python train.py --n_head=4 --positions="rope" --bias="none" --init_std_down=0.0046 --schedule="wsd" --decay_fraction=0.582 --final_lr_fraction=0.05 --steps=6062
Each number is 500 + 50 x the weight over the matrix's rms, rounded and kept within 0 to 999. Layers, rows and columns count from 0. Numbers have three digits each.

# layer 9 attention output (transposed), 256x256, rms 0.233, rows 49-57,113-121,177-185,241-248, columns 64-127
587444495526548538520541555461419522483526525565510535586520469486571515588493582624543409409456475524533570588544484554506474466456545464515475489467479414428497435533588517487443560499512552
462491479512561503548467455521453539514574442468378543491481485465511577581478506570446422532453578452466464543525569553466532486479597538523481486481497552471523421360392524513601462523608531
437570552443522441500514441590513468522565555538469490494479472481505462442488524449464566498564459499541482488483493474537451510462521512499520497487506556477495529520516462485525531564578537
516434513461445618463539559573522401471565569491468557452494471484568595597528537465429506497609472411434586494491498505506535523560480480486521482579473585409494451521568537523531490565536503
514568486481515368536496455499581519545470493499596445556415471465519574483544548546461496561512551547530472562449477477523482538437629460483579586459538479498473468565604478482512459387528504
505578460537412463424386460518462444537407460611451488469546418535401573550490560592507574486543543518382522482451458492498465477477470518481591517468495496514521483546502419446452522553500553
574441459539472406495441403404520561473482435491513516578543475487575533429452591528420504525582498400452560564499473504499476540450538569480489530503547581480525491561502539557508533554514519
435567476382566516556486531630504407416467513507507498519352497513550451436520566548425505500500600538544457506450465492473570501468498485573475428410575473475448512535534509376470493519473518
466459493556419504440548487527588426553411430452524468465451505558457460490491389520454562520448428533490487445455549456466484462478478504494551508524445522414466566407599447629560561553429602
383461477402429574555551449573504462459404468462571559425524558508524554501473419485503474527551476479429400436529483529438502511490543521545497579518546435574447497525421471489444550443416455
580521414483487445418491538459458451502452472487562446431498566585507519467498479544589571479487427456475516452485407496497450537507357490495451442573503503587487582488523565515546522440506493
549430476549550545539588602369526444485410403476459439480539481526487527501475499564583527475499593532508507601417479528542521494489495478560525429505517463476485506460409538554428453460425512
501466466618453465536397556503540526489402420459558530536595528559454514561516533566461442513566567559455392549556507491482496523503526611449611499396500503413440520506467460469457537442372483
556494507561594533489563413444530515588486512471415435425541587497525412533523489545576499463507457463445507481531517495420519369564395531462411385563408561607533514483377478487464525479451571
515491464533407428530528540495506527461466460509528581603483432531465525470456531531538386455386471442469478499567549459473488558553406417495559585484462454441461476631473521466524499435498415
517425572473422473483521513546468500533516477531497396528568446466395574541503472372598365399584571586493423452561460549460417443443493414534488522527418485507468471515478491428513435476510518
567486518598491510521476589306533556425560548513473525543541505522488457530502530521546485503491545480462507484437589496444419516518567489428540589457440579521473439486395558645437512559489488
452491436515533439528437515475343587459524530520437595432516468535481446519533529517525456590624470473438468502563542598456561524463587553470534564442573416512436440541486430522462475567612517
558549540456499499472545421486447369529521511520492470452497482453380547520565440519489524484528543510455576454447475519519468534541517579536450522528484537601470530512491546523443545485471451
468462470593566592499504601468541469507489506474501482497552464459538522477482444469573507530499526526481530434524473490511508434555522588512497537470522443395500439553431467559485517543417488
469560469492487460412457525481507476473517580415494440478429516445520539510523414490474592520510515501435479502476426528543492488548468476418576453480535532530595506558476593511518411460541544
519570523504556448528553528385502489476459530534446557436428479490529495429493531557633501524411519542571572434466545554563430592459474431601468486509524407614518446459452534531536452464507483
521442506454496547536509505518512432441486526482474498468537418569417426475499478545551481496530514439427522422596527529527592443468541444556370497539512446421533407478460468520469407511551447
514391561483594497473525539455530569492529564467518489482498521426547447569437363455430461530508527456502515582527487522458537468465468472536450470547522495497498538440436431500459558548559451
484536499518558518589423482556514505461504618475524457500463504577503526558566489549547569520540579470509557476467505454530536525580486474446427457451496517474490581471560563509522455560534502
540494523488481525404480466566463438534497472539518443395555534500475577497460508383475497495456476469506537518519470493490528566503438610533504487591542488458554504511462479534567502439506536
480489599507515548485529485499487508442579545543434509489516475492552524516428552536463497527405522518497522442485497499511448469499543607531491536579621542539501514584482502453465471461560480
545520456543636416526478507414551521552542536426399499490406499485519493464534576465515550527396479478548479446454491416593521542456502528445422461597450567439447507517559507499631331562473508
528529532550413495556582476581570482518425522622551604552468429474524453535508518489503460404404412554510566617493536525555443440467487474520570554502453471495487541518536498427423531504498484
486489486518421501532505456494445513428463500403497551609577483606497544527522597563577394534447517514459475502576547455369449493442561557470492562470454440476447439626558537497460557379539547
525555462489456465457513467557503460526520418538432530475577466499488437548460535528436518531541525484558464549614446517504571428457512522442463487465491573524565541416451497455527555457537562
567490601507463584484506571508440506486536505517526668464531472520596507474483570462463506485533504543454505472502470462566488484559455490411568440501519543494458536510459569490461541452569412
494447535514518516455460550498542488571581521527508534594545648494568565516578481411490492591560470542589494467509555507505587482517500383494445441481562453541460438416493519542471472460502485
423534482523498545534601552337560441529500467593449532496539567470457485444479403481554525492348566544537464506496476545571465464541520505470502492493489416492464543528404471468463540402511393
503484558547464458489585438476597502563523484478533440467541488462502567515397416452453458512531494488522460476537489538543453439514462477463569537571477487559562526508475465466503472405592541
# layer 9 attention value, 64x256, rms 0.219, rows 50-57, columns 64-127
551487529480428391512450464539432455570510474493442437450556430472424480529512488519543499456462525481517405497474500497512474537497454531455628396538529522612553498471453531528468435451469534
525410460349449556525538551484444524473513422540505536540507483447535482417494484408515505528502614511491559510535459539558349455530541535539538594457523497486477450425511476534440563484546491
584584504460427556524489479600491600435448535463526381517463518483476522466466537440465498443439460592484483542557495443587473484564506595554578482494605575529441498514533528548489525525427506
454503449561431525489461409455469529528427469456539527457594504494503529496516440434521552427495493444427453412411581568375545516564586526522473516485470521536503514459582580464501503506544539
459543482475463499516466603470557458450562495482504498405563554485493510505415492477512507495505507482431447537441485520530431515522510497489562501438528478562568451480474460516564461494569576
459529589465470511457550572547591439496495649398524486490540538476520511530492537528506514498516527490509520518438567477489415615402430495466574467544572461515512555493528529484604524459450479
513500479513520508535579479487458617440483532485482507487533513551482579596405597462607542495518451378501470559535488476463450485582470526489421523413526613590493505504463467472483590414641495
523480596586481510516588446481500530555436505528442477490486534415572520611567446540512539517418404479530509428485441511566539555559579583484480535503496525540475504453525504456542476467503623